{
  "n_kv_head": 11,
  "norm": "layernorm",
  "positions": "learned",
  "qk_norm": true,
  "init": "orth",
  "init_std_qkv": 0.017,
  "init_std_down": 0.0,
  "optimizer": "muon_variant",
  "batch_tokens": 262144
}
Each number is 128 + 32 x the weight over its row's rms, rounded and kept within 0 to 255. Layers, rows and columns count from 0. Numbers have three digits each. The size before them is the row's rms in percent of the matrix's.

# layer 3 attention query, 704x704, rms 0.143, rows 111-184, columns 264-351
099:143150129140112182110108069072109125189104155188066165133135166145169202060083124067170138144172135131151174072127158131134177110119121077126120122145162124128135115153125111066092112238082101095106112143142128106090176124138159181109082127131137116155184107118085
078:107157110087101117121161148091096085177159101135115141142143134120073111141107155175097094114146133089165141100129172076052144148132175056107098158162140192111082152081102122162053155175189107116139135135156165136176182085208142111133183161135153067156097139181136
102:132099156086088148133105135160138143120182079153107138066162114108124152102127150119124146053156148118120225079118101114132122168187112192160130110125159200161152098155137089134151103176103099146168129156123115119075072121071111091193055180102080136070133162186114
093:081132144248147128089076121081126131157032147180169118143114100114187124135134163171174171101176169185130122073144103168104097093074190072094118137144156153124131167121127102111129154113078135106171123172151140121193179127169149072080148152129080135115117141120104
097:094134143135117085105086124173162219111113089124126123105143142109123156121158085106132138192160148124084175113080128136122092115116090139095076123139095118127120128133136161082088101128150163091093113143160137179110101105146075137171114172052152159073136180121072
103:138106121117092135149090210174150103130043136097119149103160096116143023202135129084042160060158102118145128140190136130128111119149147175148080109106159126140129071125116160116136146088132120174111169158170150133141053119155176068137118217126092111147128157128131
102:144150114127193115151107180099056103140095156134166155061072091068142033127111134112154130125146155165100065061104138104151099137143098189187099051190161135198163140137129092133083140157161149100135150068098103135189057136139191128163117114127139140052163085141196
109:142139174111137183100088092084149175100068133050079135128198129126104124101173104115096206120122139131136138200146113164136140135155109205124100111152189151138137080163091119194149145154131098169137097153098090172086082134124002165131118147058155220137118134070127
092:080125093198193147123168075128152127095103128171130152177137129165153134109127159188125135154162154136117176098165130102139092137135092063135176146085104097127151062161088189153055093076118084085125101133130130075163108128096148140065175075108174081149094162100134
090:126098115126136116122111192066199099141092117089110124107188164132154115115101084101139117179174111190132104180160169121114122124163166104101095148117139151164115123154158191196111128134091151107118117102132102163144077101151131120073158151123135090195090117176140
091:156131158125074098099106126137116060103094082184146112152139107169110171159123149155140145083109120169128108093158156148142122095140142144090130178169138156140116095139153136157185182103131109089089096117090118168147184164128074109111112111098143131130129183122117
099:139142193194174128134118113090080081141160169117158115166181156095124117176146106157161165140122133173130118211137118168096116083150088103164109167097123160131091102123117156108075161112111117102134129106123127148081180163139087087108122126092072105114181175077154
099:145115159083128112112167082097154093103174118226134094081152081132115163115129136109098137142098114128133083120152145150163134157151107081129148143138101100157097109145164098131143145148124141091121131169181111108151119136119098158120201129174084081102171072118153
102:129165090103076164121155120127187067110117142191165132196121155125164098143118038161162130071066099129128093130094130153118105127132112078149128163134134140165143134129163156168063148128103085159138122138113111079140172146151145101177163178128090060119123099108125
099:176125159111140145201136173109136116137109085099085077091159090120110115115098084150087123167125115167180167144161181151114076071111145167119142156181112116134095065157133103159102133116085062137166092126156134126093044122163145142170093186151128133133123095128094
098:103120120081100139133131151128141107174093088072121170092134134097111096145143151106124139102138126183158124143134160098136109141128115161145145125054149138112125073127119107145075126160120074209192108119140178073058098134136116172062115096117135135133137161125116
099:103115098130105129050174152109091123144069086131077117087148156089114127087147138093130127204112181112155112108111097191118183123112125126118063115034124089117123113095135157189087133163049140131155120153164097143139158159110149166198184153162130094124133149118152
094:120114139173135132164155126133151110059151098132108140137108162117153120161166109147071141118086145122108022136111096117115081068073132122103058156119107161094155115112114130129152129112159151171144119054092124176130133164118140123110082123192081130131122115153153
100:109122078158089159081142108121055106109162180087108156174107164174202073112117095138153139114093170117108094114111126144143149089105166112195076162072099147145141101085093177153137147058102132158156068140084122127050177135123161118130123086094065098093123121130159
103:155110137063121171168120097159154162113244173156096086101141126097142126097090113109103158108155117107157161162169079099087090127132143100128123119094081090086113108114098093151091126143084126140159194122199029148147143152132133111078126142110175132118178114109121
103:162132155137115121120100100148083139143103098140163079186159095105128108170170117165057167124111124128159061070091096091172158120087055141138252141142165145105154178118145144111155141157136149119106164157075112136116184097096108123188082125103161119068119177175175
108:095135156109133141173124113171087167115111125125095172138109097078147107120081143104105101166172081158109128126140099148133123081158140110114177113071138109103143059119111087146068091148158106101126147121162163146094201155121156097120099053146114031072104102131076
100:094106066122142162144106137143170050066115110080142127189095187197202165107089132150147114103126135178083089152096075154121158133126138113155205132065104131131128100116117121177090114052155175184121122125124054132149172127213101147140102085115139112079076132131153
108:143138127098151092133147139097124118124192099135119176121175125122096175123107146106087132099130089145122155130151134057152167139096124123077070113150106143090106148113110109039123107156130189124111131053138194140076129159123152131136175145124179152138143158148136
098:189141095153164120115148146125126051143132173078011117115138165130135182115130087090117125164075136144111172137195147051165058069135173133179133157147124095171100088118141154194121113148175132106102092116137073122085096132153097140117059098120127145101068185126146
110:159131140137139080162147116104066149176238129168096122136060128093133078127123107110128138123121127175114150149106149144099125101184078165098152129143160143131080148116134091180104128122148160125116169133140150157076083121190140154067091167100121149130097196151097
104:070120162146180132113120163179190151087144090164111126150113134128098156168136109084179147164161164106071147153133174143104125101074139085106125163107053152160136101126085154137141108058115158099128155135088095166081120127177101159129062098131075123124104113105089
097:168087146152196127120093167082123210128128112104107122151156114106139103082121146154120129102141106189120162128102131204086082136207083112161102117147122112129185151149149125123140102075131141083158123134136128093094072134153128156126196142093175150115105151098074
090:183136125163118195081151159149119139116145133086122111155154160112192146115129121124075171108156174143124095108182108083149130132120067101152137141121085140101139159160175146114083130153144075167125091147099124106137164185091105163095141161093133182085185112127098
105:142097142129066143127147165127163149123122125117113130160091165112116158138125179130077067069098160134096112164138195134095141125107158163095116114071131156126071111107096119112081134105134109159137185119130108152147107106171097127125150158157116145111135053142095
097:188110105099111133086121163181133079126133161159167099068150145116140179162070113121152134130166093083106092102168161125135085107096179128130127165083105129095132083168120145134099125132088104141161147061171119199157022154128089126180059109173089131127115147125138
099:131157123125096144156127164178059117053138124116177172145116138123140077137159121174152055117144145108130120065103182138116173132104038099149157098103129131149148124105137146144098134136108164112155176082110179115145152142108139115154147131115086083091067066132196
101:101174155144096151192093169103165110180099130113138135177132137153201170145109153119099169114218118135103182136128104152116160153156136103138122107131075116109105175144115136142166156132088130093204155079180083148143149117125084115092130131128178113127067156163167
088:094113195107145176186129124117152182100131105195121143105186157119108104118125060138149103109129158162095131145087118167122126170158142087092113099115166176152143130122139136063144106168127120096105124092087097111111170135110135171099142110146050135080125107126126
094:147144152125106149171122155205141104186133138106151140172082152090189174171176110163125130095128119129088155175100155089127114141082214123122120107096107096111185163137137136086167145091141178134118145119141124105144152130155120103151071193187096134140075115100140
102:111102144092081117102113206160104170087118164170141148159099162131143119106146144130089130133122111161114117051087175163119125054116131136145116096103111162128150129125135128139130061134104127091163127095103168143161149125081200163140135140079179161115128085147070
089:157116141102081117137134185134146145049150104062118160118128094131091101127150147171099115145151151109171142100167122195113123141129101114121095083166176150134096139150172107189183117114110147135145116148074108164111165088106131116098129157090110122185139138130119
109:215106100137166167082146099158131150105146126071163151142131115111145100131155129098160112114156151135103098183188206103153123136149119131114106138133119124137163118136075100122023087163083132111131131114108098131135136170083108123150108165122189153137132087121141
103:121115190134114141075153126137127116090174125164162129184099079097028076165123108102061120171172143140098175133115068089133125122139140205109098088108104110168120112129093128150133117099201153124134201058075088129156079128126122126124112087167124123064137129141180
111:102121124133112151162099136097118106142151130062158106159120154128087130104176135127104121150165102123080131129109147133133172167077119117123108149128114126099080132210161147119152119128128137099165136144156157181120150138142125128130081125182079083142093125126090
102:119092077134109108150084115073156125122142184171142136108118152102119099121106139076181083082172099142148050132167175124117077037138169171167061120084124127147125172117102076088119114121092157063153119185127117157094129052153143110154120169061136111139125146122126
110:155108094119204133141163164164145137183133161114105114078109073089147053149154174143077158151126146100150133115153126092120141125126114189110114096129128163171110128121149100159138145113148176083127117138154119211172153077127111136120137084146192165117108102067140
104:159087133129171167117185151149146097043145070141077183114184146151083098134077132196104165099128130140136173136135126206100106181111152099134148102152097130156117087153034128146193087105125099118090073144120055116156163121129102159072124097162091132114120154090187
106:103091132137107130065113106131106099101119142189105142145132125164107061118123121161121128064123115133129142192126144169159093124097092181149122135133161127126138126093085144166090160179079127125098086182114090124123192104142134182061115140118079103150112093129118
105:100126119162117146140137162122135121142118074084109095204120112111160064131123177112158110164154131155127049117149151220123121119185124055135154139074099154076106106127147119122117122116190103123128056154158140161122206106160132155081160096130155101161121111093127
107:103131205088180153112104156180074168115135173167098087173071085117115132140134151130087116100102064158121115159072149129066178116093102114136114116154132161085056171140079084099182123123070112073143145090098142103132104209123129085116129134082127108191089121138112
112:163148137120177102114111113128091156150081124075115156129100100147154127056108160132177120117155094124091165145146135095089125131159145096120154117151164158079105030143162130136154102083062124117126100107103138165171122137161184104135114186067193171137112142139138
104:113151127103175135139146111116119101127101050077140158109110102168136169132110201123121158107117154121099098132141219144133157084120096095121162129064115148110133117178134154101043179132201164142163146158106065129140105140179104165136131106208152111148089136098167
105:129182105159121137095152183110140083148082157127161158083056140128137124169089085128190150109142134139089179167124121118128128157111186095085135078112125138131098103119178162103193086160093132137140095172135125111177099169127064093156120162202116119099142072123169
103:092084139136163114129089087113103107099098160085120157132116132119111075088094121112089109130198112150105151127113124121175145064125120133171082072119127180113093105099146195142087099095111155149113121121111090131142120138165139210113108104044138087109141115134161
109:161128097107159147123125122132137132107151129088143120134184089122124084146161121100086137143151146164085111110128132161135118107163118134147137157136105165126102128105122145099146131103156115149156079153098123109076125126122109163119163121053091086127176157071130
100:090091142087109099066141134137157085123082122142103103121127129068094066138159130137125081179121119101115126112157086109126115106109153180085096089153138117112125110113110102070183155088154162072160176150139136152114127111161113077186136147077145076119196196124147
103:135146132095115157123126167132119105117078145108124174123134121126055123126099170168155134121172165137153185168069105115136149118150179092163126095098131093136146121127148129139144130143108073130101121167115162130114168079100166119094163109056108121152097120178108
097:142096191151091043118163095130153121117125075089134132135168097150151101157118180105111099094159181097117117110169049158146087068140157116163159152087162145089098116097076163090108154115155129144111129134162121093132159141109100194099171147150051068168130170108144
104:091114135104055139126081184112085138113152097069139139125081118132116170074190069137059173139137116160144114153183154113090144177166160115115151129167111131199107144164170116126080188160171146101150123123129172110065092132123103142117115153121123151141147147116061
102:092126158102085104150116150126063111116161099155187099165113064179138135175140102089157136167125146138153094179115119105114121051166092128126156182202080169107062127063116157143123108109134175142069082099113067098108123144142180176128155141110134102230121146142101
102:087169157107101135212130107096158157144142105098145167136118087141168109123122090115109152118131140143135110138129165156166145102161148172107096050146131138168130141156110078088066079136126180165152088135139153155138122100143175147119131097130150118087161144093117
096:130113192168139126121164146161167132064117081147128153112173132105147149151106071120157137235064132064078145128159093146122146082105135105135069099071086154097055156152082093138131115089122119153080073135136131176131114165135125146075159116145106107092124154161142
096:115105077105146111169119142116125150090091130096111129127157181165136049132149126146118142122129111112106102122126125060123134133110113173111100097207128149152134124123131086076159100120128171131145107087149062133124096042159074059141116144157166186149131161211165
097:144093133086108103135157127124114156144114116077178138108194153121142108136122135153073168143173118164153093161124197105097182159100083139144129165091148147118141120128036093089073174110184130173123132100128153183141133136157105084142139108097060124140128149173074
100:138124133152074126083133085155087085088126088078117124128229085095136107055142136134112167182050142112125135132160109123126132133121153136137067142093191153119130117134147071165136103127051123178133085111096119147103082129152100091104132098071161092109133130175116
112:116096146120235154081115074081139157103104179190184094102155131149144165115156132135190073095111137145105105094113137093150168189136103163130107121221126142163144175146113148094111086107127133077175087148134136137188118119097161142154113107128102134152148106155050
107:175065091113172109171081109155100153120198093097160166151118117139136066086152100152138083067136072172130079148156093126089113173098140124126087081165130143105172131169151138067177101070170166231064075136178155115127139137116129116127131110103165126141132134072084
108:188087098115059094109104187097163171084171126074161154134075099164182141146162088079135099136116126121130128142188146173159108142190108119109156116128160187175156084133141176148151111164159180231147086157121083161153090169089096057124097145124152169096148157112100
100:061146110116129111064182135206113147170129130125104161163140148169151153134144109098107138169149102070164179141144132147158095153092150044110165164128114108108146114122161119128151142094131140115104145156089125087140142133125091128213142096182154088201131147193162
094:178163139087064155100110130111172087123158130101153140207121098139157134093094141150121105087185154138077176139113132164110119152123152203111109114157063125135164096155077137186144100092167110129122187112125129095213133122112137140085182135053172102121119163138150
112:156133102130107091079101108081110101137065150149118104093125101152157122115088128131141139099126119101134095136138160119100190100116068206121165169195104120112082182137101084191123090187148156115121172151140102092124126145062148173126091132115117125131129133135128
089:079121096132189140183144136072162111081132088139144091138127089127171124201112117161151084119146147077085133154092123154095112096094174085131124175131136127136069149089106132092160076126142160156143069151075119113132181139123130198063121190118114085161124127194108
096:168142128078073076064088120140149182128118139101082151146147109096119157119136146182193106157089137132141146184112155136097173193101108104124142181120176134125168156112162159098098084101142125071095104133095145136062186135176133157152104112139168126151103137064114
100:182101108163093143095081182152134092130073116068116102161179137128155148110160165121129138091148164151095191087118134188096148153143161106102097121110103118134166095124170114135187090155132118083117158142150169142133162134110098098154103140128099146181164131161109
108:097134109115102109112208122160153117151144105052117091169089096105117109200209095183035160157092122132170116137146104128125137178101141134146017121141211149125110147156116111164183160210127156185132136159120164137120134159190116132125151103139122087126170134087094
105:132142113128062116113158175166110135165107166126140096134168125123135086099143108082073191202091167128167133184177116096160143168138152149129074107164144134141136100070138117136115108178147099070115145100149140160105170134137190126118110081047163103051125088175128
111:131158102099142151125110145169192087094149170075111100068147136140164063146170117144131120108186133122103161118104134072135108142123151114132150067153116102125095142123116163066115143089159071164148135113120125155088127162162083151101105065090075103149127066090135
104:147101117136132130091140132173145093094036144123143101175122110135147103123126170147075122120116149107130069128134085136114163067161120139152114089114129126133196154118083157165132189138172064171092148139144108122073194127102164160120135136109132116070132177134144